python train.py --n_layer=13 --d_model=256 --n_head=4 --n_kv_head=2 --head_dim=64 --d_mlp=512 --vocab_size=6228 --activation="swiglu" --norm="rmsnorm" --norm_place="pre" --norm_eps=1e-05 --positions="rope" --rope_base=10000.0 --rope_fraction=1.0 --qk_norm=false --attn_scale=0.125 --bias="qkv" --tie_embeddings=true --parallel_block=false --init="normal" --init_std_qkv=0.0249 --init_std_o=0.0 --init_std_up=0.0249 --init_std_down=0.0 --optimizer="soap_variant" --lr=0.00238 --beta1=0.95 --beta2=0.99 --weight_decay=0.03 --lr_head=0.00867 --warmup_steps=200 --schedule="wsd" --decay_fraction=0.598 --decay_shape="linear" --final_lr_fraction=0.0 --batch_tokens=[32768, 65536] --seq_len=256 --doc_mask=true --z_loss=1e-05 --train_tokens=361300000 --steps=7416 --dataset="wikipedia_en"
Each number is 128 + 24 x the weight over its row's rms, rounded and kept within 0 to 255. Layers, rows and columns count from 0. Numbers have three digits each. The size before them is the row's rms in percent of the matrix's.

# down: layer 7 MLP down (transposed), 512x256, rms 0.164, rows 238-357, columns 128-159
# gate: layer 7 MLP gate, 512x256, rms 0.161, rows 239-358, columns 128-159
# up: layer 7 MLP up, 512x256, rms 0.168, rows 239-358, columns 128-159
down238 104:140128134123117144078101108134114123130133125118132147152175093121110127142155131137112164094105
gate239 099:139106139136106151123171080124165119122132152120082143092142173127109139103117118116118140175117
up239 099:165125114124105105145071159133120108153098145112095162124105068101157109138110147071073132108093
down239 098:127116100149156145134132144102106111160121098169115177162119128144111123095112136138141147145154
gate240 101:152075182112145087137127077100130108103112095150115105172098111122114127123141134136135102105131
up240 098:110128086137115113141126162158154149149151159119098148123167105146134119156145107113094133105129
down240 096:146103137156130123163154162145114109132167151135117114072095103149138113151114129108142117110160
gate241 092:096137121139131126104079129122176120140136116105156185117115146135140110070120113108126129126126
up241 092:127124088140093108114112131129144116167102168172129164171140125117112089135144168131094083123143
down241 094:142084152090141111130154200139121122129096124123119108113089144123139140156124130103115172133143
gate242 097:125148135132140166097090170111114132151097102144085137134090144150090142098157135110088105125112
up242 094:107115121117072126185119138155115137091137137056122151138158123105139117155135112128094127105123
down242 101:152125142137115151121121154149109119130125163149152123155110122125133123131116120109156117091095
gate243 100:141098137097092124144098154160165131109118118128147107145115097134084104095159118169136110111091
up243 098:110108126148125142093110138101120110146151081106099130123112126088135143138091193121140142132094
down243 095:112144138115102094160189133154143124109135126139086114090120131143166107067155100154119116170086
gate244 102:102144085130081130096142132140135129142145170078114128119101145095114104156106127129105150146118
up244 098:090065124110158171149120107118163136106077119144129150115123124134121150138158134120135135106127
down244 097:161102135126089127116107145124181146133087166147147118130123103122093112103102120123134122144152
gate245 099:126154129153136111149124109143167126115140127092105146148153146107110144173142143151143093104115
up245 104:136139162149094131101142127135140145120106125122097125143085131075140122124135138129148109105103
down245 104:148117128133151157098141142104163135138110121166166149118148143094130149095092100133090127145101
gate246 098:144145128103114121123113144169109140182147120115140138112128120106139129137120114142149161175124
up246 097:106139147084154128176129089128101161145152095139118128113104132112130093131158172145110149154108
down246 098:111138162112126121086113100102145137133131129159129081120160089101127144136118169115157138146120
gate247 103:140115082153084106124157154122132139139133086125102089186139071142167147152125128126117108112168
up247 102:136132119149117145149134138097132106136145136136146167142156163145141109096125111135154120132124
down247 099:105157101149124146118092098087111165140081084180151062125083107108115092102127096114135135098107
gate248 102:091121146117114107113122136147112127131127086118145084098139113134097181115154073165095109141122
up248 100:137115114126099147151102112105103158092128130096144132105175097127107101128116099124114105180089
down248 100:147121131148118130115110154099125151119170148145109141119095152125111150129127141088146122144157
gate249 102:076098165156140132103139172090148111138153145112126126146125137141086126106148117167169114143095
up249 097:103130154161098133128128161109098167164157095077122114122153115093127135116132079099125123127139
down249 096:165127139146170128138082135104122119140121133105178140123076108137102101141127116116067166140138
gate250 103:151137147144114153099171125099120102108116126102100091156114082152129115140133165160149060121078
up250 110:151137101131115115106119165119096120153101100098135132110067129113115148082150177169116128217127
down250 110:155127169131119125118097110145130105176107144110139143150131114140141127129118156146147121179087
gate251 099:122120111158108107130125128155129136085113091113122105137139139118117150147072141110149095135088
up251 113:138140132131162119167119125105136112152179143075152098180153117116125112147169105114125132111156
down251 105:107107165107105169137150153087139097147125110153108130156155090087098121135142120123083115168174
gate252 095:157149108097090091159145154141124098108167119104112154124119129117078091116123165146107114112125
up252 097:095110135121128107129121115149092086146106141114114105120102109105081142160113101177102161132179
down252 097:141125140142145145121127093166158137111127130135148157106086130093158155150133092135144156114127
gate253 100:114117104131182127110121127122112125087134118144143125112112082127121094127121081140135160096142
up253 097:110127096143093133143116181122122116108133146145134132115125134113144107124153061115120149090107
down253 100:091126100128087074087102143112108120106139121140082159106143075079104144131149117095109142099140
gate254 099:123135117115088099086154131123135160116138107136085109093118116134098183118127145090108149163106
up254 096:117121134115122068101104131120153127116153196104113144131141120150118119115126139125135095149129
down254 104:126133149130137145086145130123143123159104166096119117146137135153134127153101124112087107142143
gate255 104:126156142161128157132135126117133101132108128169117119101098163118097105123132131128118116114138
up255 100:152104126113105082148072040124114127149134158122142147179133119135121132110125143133097142150133
down255 096:138120161129122132168119111138116122117124138154112108127145155126103159095115109166104146100122
gate256 102:100144146153126109126134142155167161106101101099128109142190116122074132108136118115118098125123
up256 101:058122101147132113139170139135141100134143126133111148081145116171137158137097121135083125102152
down256 102:139163138091165144157137128137150108128145100138141131151129076131087094160126130152118134134078
gate257 103:129152162125119108168166102115135127117134127134111113156157141118135141146107141129145129085092
up257 098:102129129106136145102093144108096127115132123166152153136121130110116110128112152062117081184156
down257 101:124138170129148149058125125106147127132117140097133148124098149149173117126100143124146165136138
gate258 104:134139184165097132113133151098116109135158099126145102114157088091120140090155119151146097114148
up258 102:103156157148102112144141129112153100097176152160121135131165122155127117090135112143114108108123
down258 100:144081149141145145128180168152131098124162116137111139121144147116135153112127120148151034192148
gate259 104:098117090111131066142131157137148099134101103126157151106108169129117122132115154100120110116152
up259 107:134130088121084141107145105150121135121120108129121131097198133133108109119122148114126105141084
down259 101:076117150103109153134118173102164083169094118100102132147151125100128142128114135103094139155116
gate260 101:163153139071170129134152134130121149089137157117129063188124174096110118128131124136151101121146
up260 104:112144115104148166128123130124093111105127149103129079163145108133136080158154093105161146129159
down260 101:125117109128164151157117151135129126137141147127196123103131130131157143143167141116176127113130
gate261 099:093142154113146105131104113148106134169111131097091101140126143118118143181147149142143082146123
up261 102:086134129101076107143091142106154151141089086089145156113143152138117145156154116116122126151126
down261 102:143096167125109113122134157150130120145133132111124154113140123174132129144103151087124149126119
gate262 099:143165123159112088114170120118134123129106130092121112087138128134076111129155149104133140133119
up262 102:145136136104132127131116108131158112162105118146139140109127108120150119164149155185114140133154
down262 095:129095134186124136156134115137079139133119122098103085129135155117161155130137096117115128120120
gate263 102:088138109162137111122086159126109132165152096099081130148159150149136115127120116128090107110143
up263 104:108101142093152136128145102115126120123134140122097089105121098126112120092123086150189090127141
down263 109:117140125163140128119145122141132082132106126083116118115125115104159186133111113104121121118127
gate264 097:151137137118098120154138159123112113130175157100123131135141136112075144115104117155125122165109
up264 104:177140139142110190105130164116146114100100106107153144143123132143193145144144136165077138132153
down264 105:133115156162123125091135115153110097137158159164133147151115160163148135096152124114139122145164
gate265 102:134103163107128151145144146140147146104066130133148108079125163138142126132111185145116114113093
up265 108:125084122119142102130145087080159161143116155168146145132140139142168112141144110153107153099125
down265 104:161153095120128131147165096100127154122111157169104129113157131071092129150131126147131157158128
gate266 095:139126112111091149157104157155124132076156099098106087136135098139156145145131127159138103148124
up266 097:135119175098169167157139123115123112121144121091088089180112115176133081142161138107138148161152
down266 100:092138126117112146145114156098127162153115131066154129102116139139135116119123138161138131185182
gate267 102:130125092153122136122135125091120115141099126141160127121089112103118147140161101148144143112126
up267 102:160123139135133156104127156122147127125111094114109118121114099147134126118110166121108140127108
down267 099:149096121117116086128149110126119146091100150137060105087104101140152118136110164128130121144114
gate268 101:191127160095129130164107137131198138124162157099099167119080120154131162149140140106144144123161
up268 100:163166105113116119137129118161141119124116113099098161124121158108158113148079128171109111121124
down268 100:107132131146114121130131122120149102146120118145128101149165098124106100142138137117158142143160
gate269 103:119128122120136086133156107105098103133153136132102138104097129144147178107121174125145132134135
up269 099:147122106129137165104145149137117144106120097135124136080140136100137114106099089107103136116132
down269 099:190120116121091103137128162109112128146125128124119104118147152122140106113105134081110099111152
gate270 108:132116105151152130170097162058134090141075207147114096079121131074132149106154097149110141091135
up270 102:114076132130102130106159130122121089113072151149147183124122123108161102145113151129143113132140
down270 101:083160118155149121127151137100129137110100131164114159096124138125130105123120153130152150196112
gate271 091:128152161114137141155128105124130160094090131081123125138140157145157082102137131142126129188144
up271 094:147127146152096143139126128095128127153138131132147123126176136131054177117151151166171119141140
down271 096:134082112122126112119082134098175136106126134143136128143131138125109131131115139124170136128141
gate272 101:167123151154109153111101141137098139195175165136098149150143145111132094075061164101109098085171
up272 104:096160155096131138077135124143109131122147146131093153090141090146135076136164143132090153112123
down272 102:153111129086147149150103092103089141141137150134181116105154203145115131159098129120128101159138
gate273 095:107134198100165124108124151096126152136122146077150174198107134125140130096166119146142135129147
up273 096:134114135146107178119115083138096140172084176169130151136148130130145130109188179123088184149127
down273 101:153138151139135109086134121146159129166169102108146129139076108126107139165101121132146174122111
gate274 097:098121123129137068142121137117149158213107122129130108109084095109163142101149177114130088115107
up274 097:122097123146159061106077158100109139112117124151112134134132146113083111179129146162158152099137
down274 102:116110126120111127107135165100139086140137122099147124143133080102129152125116094157142141104143
gate275 102:129176105122125171125123094107127149125143116086126122125192126104105115144153132115141121130080
up275 097:131145162122114143080176126150148149127142134121125180129147130101122121142135123139206128152105
down275 096:151146119147150193109136116143110185093128124152143140131211144090097124117155106102159146117151
gate276 101:212089103132145143129133128121154137132105130101117165157140123151109152091092135131122057200166
up276 100:141130132120120149107124093133161131174140105151094091138168108135109082112094121105159113129098
down276 099:148143136129150101094160107112159164151111146147138121158123154123151103092124120132116124125177
gate277 098:121156153167148116113094140135133084133123180124114139134110170104142175154139119109123155122114
up277 107:110119132128163141140150098145096101158133129132105084149105130105119139149086147118145151120151
down277 105:128109126128155141133117090128153098148085138115125109185085158128110138092104128150140143137112
gate278 096:114122086150132109150163119169090138100166103112128123142087136165113128121091127131122158098112
up278 100:132152135105157140087119086132080131123134186150112142108129131125154118152095129121105168102133
down278 103:113141129124139167128135085148109138122129101150149106128175184109141109129141152147115135117150
gate279 102:102135119104130118139104129111109143086112129135131099143155156157089085127125120126124164137147
up279 105:127119107138130127136145149163142126127100128090141117063131116095121143143080129093152122135123
down279 101:120108098110094112134095125108115158114102128135111105138101159123128098123122145160142114150139
gate280 102:114136135081135115086162106140121103159099092133126144107094127109152153132101124160102109164145
up280 107:135134132140119118097126145158144095154095116126167110137146201157124090109128140087107134136125
down280 106:148177128101109086095096144144119127115111132121115133140135129089143107146110094109093109133136
gate281 098:101141147106111136161128153121178088141134140144139135102082111118137119112134106116108177135094
up281 098:127123124077100095153145154150145126134122091146153124109121108127169112133159128118090124153128
down281 099:105146129135132102183156097129129132129151115137125118133150152092161154190134127119182124137111
gate282 101:130141109080108115117156149116112114131110175122093129134083099075130137109084130146121160119119
up282 102:186124160102164103125070125101120156144105118120132104142118121142145147162158145122120104124127
down282 099:153137158132137129142082151147171146099124121131099133120135103090156126131114111138090126149123
gate283 104:092111137110117146104105162147142098100097119099132111129117100111098125114091127120117103120146
up283 101:125159100126123106129128093137115112113145131130101115078111035140109139114122112145112111119092
down283 100:121126144160098106131125129127100135159159152142136142128122122102144126156124076099096114067137
gate284 098:154158108117089141082123146127139109182119103151138108116136136177113110130172157085168092135146
up284 100:143095157130119122114092128143142151125142147107122126141089154118162151095163151157171084139143
down284 100:146122130134126154107159101140120116122130109138139177123131095160150109117144155140138121132133
gate285 101:138132135107099102112091166135095116150132090140103158136117092096143139139129121156109104136115
up285 101:124124101140113104077154104130115126121143143175141165154188119149138130111144133100093138095113
down285 102:146101133173130103088099114139120117113150131090098083156129158121146121126107131087119106160117
gate286 102:157116133082088137154116137126137145138177138156120174130118170136098106144136147164137145135117
up286 099:143127170140077068176178118140150108105116142135136110176152119147091138126113115134152126087132
down286 098:089132164120126111123121146108085096123103147169130115123123159132150124119119146130136123118135
gate287 107:115123151113125103139120106147157124129091135113164118111110118126098147126070153096094140136153
up287 105:176116108127132094135127114138141144093129118127122122168134133121162121141144096147118117102092
down287 102:095179153126141138096163126144162092135129072124111136103105115138149149119157115119134131194151
gate288 100:102126087131123118103115108142180071138157107146171121087121156135125135100084168116101134142101
up288 102:083125130099134087164135080122113096139166129156127127094112119120138129138123151158145123169150
down288 098:120147156165123111143138060115097112164124149122163164104139154081130122138152172131133113138104
gate289 102:086131094155146122153142144114161169137165126118128153146169116136104115113121114105129136122148
up289 102:104141169077092143146131137118179144138146109124137129148127110128107084119145075109139120135121
down289 104:153175127096133127108129142116113144130141121098149123166083096137136144163154147117156131126149
gate290 098:123151145124083166106127158166105135129129129128080138102094166126072080140096120106155121114132
up290 096:151115108135163192138142142132119150093132157091155157124078117137178115143117144139112125184138
down290 096:134098127114087134141156132146096110149121133126138104150130124127111103144157142122171153167120
gate291 096:145143117092146153098105158122095135140141129149120124144138151168107151162070140151094128102134
up291 102:113101113132116080121123137106151148113129112109122141093139152133123109124139127133154106137155
down291 104:111099160110113155161173125139137122121164158139166135140133176117127133128136118099122121109060
gate292 107:125145142134081151129157159123103149119141108158124156131099097165108157137124161112145102119154
up292 106:130128142136120150144140121104097146139117144154074127133128138120146128110140107114155122119124
down292 103:123103124130068132165119141125135122110113110110048109109150098160144131114129124091137149146113
gate293 100:155147159123141150146149159082134088116140113103127119194122100136149161085148125162125106122123
up293 099:139124170123139140124092104126102118090126121098124076126129106143133111147108127133140157137114
down293 102:158094145179106140180140154103143127131165167130155152095137118100119143099103159146128145100117
gate294 099:119084101118128151158133117126125127118115149130097127127086138120130122148113142161085109078136
up294 098:074187128118096140129173125123100141134105113148135139102125148091115184188089146122095145122146
down294 097:076095104105137083127145098147138119146115094099177122108133115149086130145121088160112123158139
gate295 101:121089148154108134106144163063136167086117123130163157115137140074123132091127088089147081096163
up295 100:097093094161166102138142162125116102118083168134163125175116102161089141147107136122154116155131
down295 100:136124114138130107138165129146212138120119160134140135139113108098138165162118124133098115105134
gate296 104:151129112154087087158105123121140106157072097152143123161112124118134113153099152170113124132118
up296 099:177137167122144140093134161158142097146082110084123151153130142111144108131126141133114130148121
down296 103:121119101168126085136157144148107144152116136137171099114127130117114153129142142118156132148128
gate297 100:100126125099122157132105117133137143153128160123101169134119137131120143138100147135143144083081
up297 104:115124115161135141142170115123112092080119110105085091123114125090146169139152159173080131177122
down297 105:162147164129125140086152192127175136140122145139077121140103091116126105144139120142142139135140
gate298 099:144118140087110095154125121141105116146172103130085136111134100097123099128127140128134122137112
up298 101:143081159131162156137142161163125104136132148160137091140085153116150128096106124123153099121080
down298 098:133126111161137127134164141178132157142147126100154110154117159118108150107132130118120133179092
gate299 098:171124131121137108109081158097146117141169101118102126120104129116087117103149129122134110128117
up299 101:112103163096109121137127143134097157109093149103128139126171127109146092127127113082127128090154
down299 099:111093121124090126111113120112110085119140114146106179102135147132145094096114159129150108146117
gate300 100:151123170168119142144116113103147106131137132158113102140144103130115126126084118117167094104143
up300 103:093125091110160089153135102145117158130143122101157147156073133102159100128130113130136112163132
down300 098:102114110104120115123120118138098129139100141174132128149136121167106109156146122144107161120145
gate301 091:142143140100113143153151132128146130127154109061123121178132132093085139134123132090121103135132
up301 104:136116130152155130142119146174127135119149120147128123084105125130117123170141138087138120134111
down301 105:124131138125122122142154128131169109085117098122145118140150101126069158132120155168137149120135
gate302 102:114138129130119132100122140122131103147099107128111147118167108120129147123148124124154144146114
up302 099:158115112130105125133108166116089110172087079158135136096119118067117075140139137114130136169110
down302 099:133121121129125123122114115138068123154115121175092109119105096139108126129171152107140114119114
gate303 105:127139172117117160114119137105145100107140131098126115142119086115131144146137086077169107107106
up303 102:163166100184125129132092139124138134111113137146133141097123144156113130122119122154135144128118
down303 098:115119118147077118094127153123126085139136163145167111099147182127117159103130121107138124153125
gate304 100:131158119126205090142147159204133108149129129137103112139151077141093102098093155140151072100118
up304 099:138145131126153105124122164120156131094150090159117134107155129120149105140171085174185096115089
down304 100:122123143139119121117134170118142116157078145169087115155153126102136149105134107125143110087108
gate305 101:156095133128126153146187127097116081145166130123079165130122115135098103106156132138132107154126
up305 096:133161120149105133109121144106115123127152065127157126114178192179107126137123138112166101126149
down305 097:089135104124110137147089155117115129092122131141137127156106173126146115109117128154138162104144
gate306 093:156134096161094114122121160130157141153113169155145088159162087110114115140155113151111129109122
up306 091:125119104176156119106120136116110164101127167158127136183147131159134100144175131191112130093113
down306 096:128146147086157133124102111136146099121167112086106144093096133125124141120090104082149134145136
gate307 097:077129115144154115157179202164132116114092149124125118115108135137143143120139160138090147152130
up307 093:182155159170146144108121139121105157138158128114097096129153135121130106138128116178149092137085
down307 096:164146133136131157111107157103132139114138144152145135143080146129181130142109114113173128118122
gate308 104:112143122110107109109136108155099136126111151112105104086141096105120162120103095105145134130126
up308 105:125115064124124169137103142158113162131156095124127129139134153116097114087073136146141154148173
down308 104:162155102128138117100119116164109154099116118123122136121147156127126115150155104145128157151099
gate309 102:103159127169110139126172123093131118134136115110130116142093116093138103126152180109186112111136
up309 100:132148137115130116105127151144120148129139143133143112135128130124146080178114099146166145121146
down309 100:168129087164098113093131105143155101133106158110152121121195166135082099157123127103131138127143
gate310 093:102100138145186130103121124137125148116125123108099096109090123103177149091147159150117099160142
up310 097:111072135110129125147122141125129135137102161121158106125145102069161107073153150127157121133116
down310 098:108127131144103136120153115148102159118153119133149138140167085092096103136109109114115129112121
gate311 102:100104122123106144145103156142140144099135143111110129088157139067084107156116110152151162115141
up311 099:167160125094138052142151064128151124154187151107113128137148105158103150133131105147113107112085
down311 099:141149129103176153092168138128118135123148103125077150129130112100120100148126112167165123124104
gate312 095:147148105141117080172087117108140120156137142125125116095076161106160145093132098099125151154118
up312 095:100141092148106118150133133138122124145132121155136105124132143095150150132138090097113100156133
down312 095:130138117124163136147086117153116116134132118104134149140142099185096136098096144148127179113122
gate313 095:101121131093135108134133131145163119124104137094124134144118130107164116109133137120133141113120
up313 094:178115143126113123125138107125112160168112102120112158107133130159131107160164140140109128150094
down313 094:126118088126120171141087113130094099173112109111144107127160125096138116147123100109118110105134
gate314 093:122151127139121126134108120101129115117161150086094151057121148085118137106091141105086148145136
up314 099:084105131112140132160145110107155127121161139130128154117122095088101093118086154135134117113108
down314 100:113123096104092124166145153159153128147111144158129077131136142123104187108138164134184158156132
gate315 102:138142155165109116117184129099135121133117115131151100161153148101176102119180095121109154124135
up315 100:161148158102111123137136143106105188110116127137098099099093128152110119118101128153151115180098
down315 098:081123191114105144122135127099109117102102123146097154113123119127130162139117105133165115114192
gate316 098:089139119111120144125127089126125131152125114150128116149158103110190115145143119151171161110154
up316 097:125082113103138114144153160137138129072130118126123101172140137126111123093124120154121127087154
down316 097:128146166129074100124126091115090135126141124086138123127135137152098141155143114134173091149117
gate317 097:132121152112153160132102087155128143139107125146099068084157121126096143098112103095127146107125
up317 094:138151125098132116116141131124092158105132075092144159141138133124121098100094114112128136138161
down317 096:119108115145122101103138099154118174120128158126133110134128117090110128130128145136153111157154
gate318 097:119144126149180135170118128122140163103143190114155132171105098119127113136164110142138083143123
up318 102:109141136109122112124161139114083183115131145150095110124116130098138156127151113140111138143109
down318 098:107136147120086150121120162136121113139110113088122150112097115119142103176112079160134123135118
gate319 102:144133101131191163158176123105123092152114104143119105092139114093106127103105151131118135093130
up319 101:118133140113099102104117172119120134135171143122154112138172104166154098178157130160122137139132
down319 098:131103090132175051140125109141096115136124148139145107070139137126148104104126116150128105105092
gate320 100:131144139150103106125130183125150098085135156172092101127104132114135084140155145177131179114133
up320 098:155157169116123142093143119133169137136150110147108129115153172145104151139167116138126155108088
down320 100:131106122094141122113168133154105145150121128103139126110123086144088150166124167107131073111097
gate321 096:146112114157116123092148097101164145136144144123138082164151131107104139156105119144081118160073
up321 098:143145144137083149132132098132119139110146117124160136158123094093092123121136182142132130144127
down321 097:133115149123168089102205167144112111191121096157142110095092114095125121143119150107046091127118
gate322 104:112160142135105119100108150135189148121170142110126111124115104126144149143116148117132137121114
up322 100:113076142111128194127098102171141164102107175120121140126111161095103121121110162102166103083114
down322 098:099172101132081106152122150145139138091126119147129171084098133143175150161148146121128123137119
gate323 094:108149124143148138105089107124158145126141128165126118106159098191148126143128135138127148132136
up323 092:109119122114106108120133171147125145111078143138111131126151082172117138141098120167095146115177
down323 095:133106151093125134126132149141131146082157141165110148137145083152132163147115160117074137140153
gate324 097:141116145179098102128162112135156140097098120087068141107136118161137096091174140163111096144147
up324 104:165125087146123112100119117155118152128116131123131102118147136061171144125101120113118128139116
down324 108:101121107137080077117141125113126156121163171130172131164123153090141161140107152121162155132125
gate325 104:129139129141136134167143144122118122152150087156157155100116093139102096166138124139123117161143
up325 100:133131160134136156106103105148141166137118159092164159147152172115104129137115147107168130100127
down325 101:126141161106129164107096108125121125129138108105150132152139141151148146125098171126103131176140
gate326 100:116102153091115108149107105154158142147123128098125110170134109103122154109135136178128106121082
up326 103:145126111104147179101168177123147138099105132118136100126162108128114174120134115159088146123090
down326 099:114154103111155151125183164108152113130082128098113110104163136156119138130111138117079122150090
gate327 101:114183186127098167102118168156120139110143152129107179082146132160101133135121135138153166134082
up327 107:126165156141106139123105119141162159126143154114128103138128191101152087149154136108150125163074
down327 106:145125128134142142106088108164121144146163109125169127157131132127116123140137126131141118154117
gate328 100:144151139138133085132138118120167149092172147121117110134097134123144129125151160131117127171118
up328 095:083147105139088147135134130114149153144155172147099124110124133090114095086162131140153158129143
down328 101:097145091067148152133146143136125128115126107147126124172134084145144088132156120115126102126099
gate329 089:140107142122143097127171139161141110138124109177147143124115123137150108078171162104105156127113
up329 091:098099118162153103129137119142113138102088141115138138103124143128143114130111142156084201122115
down329 087:145147140112102122129081140101134113118156143113120112122115099124145180147137115150103111110148
gate330 103:161172089121127092097115099099112086136116134142137116141119127071164128105124116102116142125134
up330 109:139166187152135139155115095102134119105122123116114116116119106127095145157173129122100147128129
down330 108:107177143167148137097103110091149089137103125118124108104135136134105098147126091108107150142124
gate331 105:100137140101159084138147082121143115148117165068137088151105118126087131111121108112068131096144
up331 104:160091110115139115166120140143168163104134125137139143141095131161141125101112127124113083109137
down331 105:173108142124082127111119124122155111137121095131125161133139152155165091148090159133112127112156
gate332 100:154144203138109115155154163112154132147134124174113101104096097125147136159112117147125124144098
up332 099:167135135148105118151118127101149139116123145123149101103145102095145136097142074113141116112111
down332 099:130117163104139124107148138158124137141133150107134134169131090123144121115140096139122104115082
gate333 097:119076138176135114105129140138051117144158087132151165097112135143167116124096098087127138121125
up333 100:126109148112104122174124149099137154126171155124137110113093165110125143111142126191125078121097
down333 100:114117176100068142142089118125183151088127143139137102139155086152130146114115137145173109130105
gate334 103:157087117131091136143145167157147086078107099123103136159100119110112143140136130118141101073115
up334 106:144170127101098110102124150136105101149086114173160176122161166130176190129081124125167180118128
down334 104:104181101108128132138129108129144129156151114111148138112173099115093133080132093120145109108129
gate335 096:121131096153098095102149148147151100055153098140108139124103130108158103103112128133071160173110
up335 094:104143101115104116102091088125133136160118112109143152113143140126144095076085134164153115130129
down335 096:119145133131110116145113099156085143167134113115128130124122117143176151087187134147118093151118
gate336 101:142087102120148125097148125105177098143123152145128111126119126088128136120137137112128131150143
up336 094:066117150142106127139123149135088149124132117137094124141130126109152107110125113147137115102122
down336 094:118130172125132129139136095119081114137101110110151120153115089076127119078133141166121109114138
gate337 101:123143120142127157161156107099114112095111094181073097065096103102091093164125145117144142096113
up337 100:103201150124096164174124113146188109100109130133134111085123096070138112126123135129126128110126
down337 097:133102139140130105138167119117134144124128167151131181108110117150116090157132165138148149129136
gate338 103:117085112119139158146100100134176149134126121116145121137156173114142134146097150128112101118156
up338 103:136137083176119129156155132186129145133086102091153100112103165130110131097140165161135093089096
down338 102:112098124119107123139129148112099134137148148151101129117158145141150127158058143089116139104090
gate339 101:156082142116091134101126151129132133108135144172089172088156107133128170112154071152155067114147
up339 102:166141117149142148123112092142130117101119142110130125101146122070118103130132130127131079165134
down339 100:126123115125151136103115147155143110083163093100104130133092130142127123128146136118112086131123
gate340 100:103097128138065117096129127117084114147142114139150107140088170128138113131131111157110125126112
up340 104:128096143126132165174115111138144131111146123119095119126122056141135097160136131105123135147169
down340 104:140104148129180153129121136137091130143136113126153139148147103113124167153149106144113093135145
gate341 096:122114175128123133178108146077135140149140124142085130153135135105109162126113152107143156142099
up341 107:133089115115160107126135108121140159076111185149148099141150142120116146137144076108121092133124
down341 104:119113178137163114134137096119108115155122134130139127139117151111165136166133150102123130131133
gate342 100:141084110151148103173139125086142156108118116148127136116127125140172126135137148116101124135161
up342 101:155136134180071157084151130130110161098131124143154131101089119145157101130142104171119131149118
down342 102:156133140088121193078125133161130113124151104139091142137130151134138102107139109129153078130117
gate343 089:115114122106165144094139147106109130128118096141109101140099133109120149120171093145138155118130
up343 088:156130097160151138140081154111177144112122113168112135159116110123093127125171096140092090123125
down343 090:119080107136135145142137130151158137156102126156123092118137097122115157117143112126150124149120
gate344 106:097080080110070157111152134149116107093137081114126113128136143145156131135115128200135121114133
up344 096:127132116152127107142169078113135069141146136102136175127137117105136087168125074139169128141123
down344 098:109124116114161157134158136135131138117088109144135123106111152103107102132156127107098162154098
gate345 101:135135083104118142136116112168140108143152098104089124111138098124088109101102141156148132102144
up345 099:077112140136147133122136108176150166050119173098129144118124111142123129111163133135144125124052
down345 101:136085111105103160150143151112162133116140123126118155117126142158145126139108177148153173111129
gate346 098:132162142147166082129131127144097071101122134107087167124140097165111144101097092071131086118126
up346 100:134122121116116115123122154124140102160119135150152127148115136143086128110076132138102128128116
down346 100:176143116158136123119128148117121113130101143144124152139140138119092165092110118167131125166113
gate347 107:152125092112115134164095148123121097072108149142107104180131151118152125098129120130109131118190
up347 101:130124116098108171186152111128119085112124122138190097131149101118172081090153101112097130176103
down347 104:127131145124160149152120116086124113138102118097134129144140126118133087147121131138115126134128
gate348 099:101114148174081122133126088150112128104095115117119130143136160113111146148153128154130158103112
up348 098:117083164153161127136092105134086115174066145104141117124132151134142100127181101145146170082122
down348 095:083102156122145137135127131098128112146121123131180144092131120139161114122100151115067157122120
gate349 091:125154145133156099109112189128103125127126111125189134155126105141084141161146141124124125099085
up349 095:114166129145167136115116123136108138123155123127159134125119098118107138179161145102135113118118
down349 095:122128125131152135131116126134128136115110193117123165145121127116150136127121156132092135147103
gate350 093:140158141146114144138104128145092138129097129201164131169092145150169194075145153079156109109085
up350 094:129135126123100100121097094103115131091101124135121127107060113138122154081115111131161124151133
down350 095:095125102113125148141117146145132120152161131151089116159141097109137167088127134132127083143132
gate351 103:106152119157137114110069096145124173077088133122103122166164131081169135113132112121121098135095
up351 099:141159122117086142122145142133139061127142116172099102128105136131103122139099131141112174107115
down351 098:161116157142139130152192124111125164123182150127135160142116129136136077166082113139142134166128
gate352 098:131097138134115129088121127099131092143147129135142146174084124127152119154131143143098099140116
up352 104:108102138095118103122135138153111111079116110125117115129153185135168150171105153126107076103126
down352 104:103141162128098111137139219175142111122155102118140108146149123152126160135118113149137122124131
gate353 106:132142135124148115105140122100132123129137109145125112166158112150089109124113103116167109143111
up353 105:123126148088141156165175107115102161169110124131156130167109121162099157123137127163109106081145
down353 106:117112076127097128149138130191093161169124120194124110143133126149144081124127129116091148123143
gate354 104:154097137145104161095092171081122083171146148120136092115155120125111113122137148111148157131092
up354 105:134104160133182101118142120099165126131151136119141113142104120125092101110091125116096100118112
down354 104:112117115123109098080159120115142055108115142142162094099137174134171134112132156156119146114148
gate355 100:127127109158133131161159151124112115108169152090137099159142130111133151105091173136123121153124
up355 101:111128104140133118088091130141111113105148159151117151111115146183118119140196088120112136110109
down355 101:114148144086127128099074152108125122098171112175125189107106168141148160154134122148094141130167
gate356 099:099145118095131153098117149143147139153171183128104126152150125133103125133113123111123134105100
up356 098:116132105097124107161146114110143092116135132165143108146136135110132070134149083097131101128126
down356 094:071119098103163137132145115114103138164113157159115132097106134113073183112096101123092108153138
gate357 099:092091178163128109155133160094107124116090136150125148132132108129156146107128194136141123170099
up357 102:117135099060158146153110159117148110120151163132127148132140113122144109132121112128128155114120
down357 102:090090129140167145128093117130092105122098136130143142090171100151132147121106141155130111119089
gate358 101:122118131107167119130161114098163104169170167156114140150141120100110086140108155114160131100159
up358 102:154089130126124102140136132109142176071085148115114144136146113089129103140149118150170090105185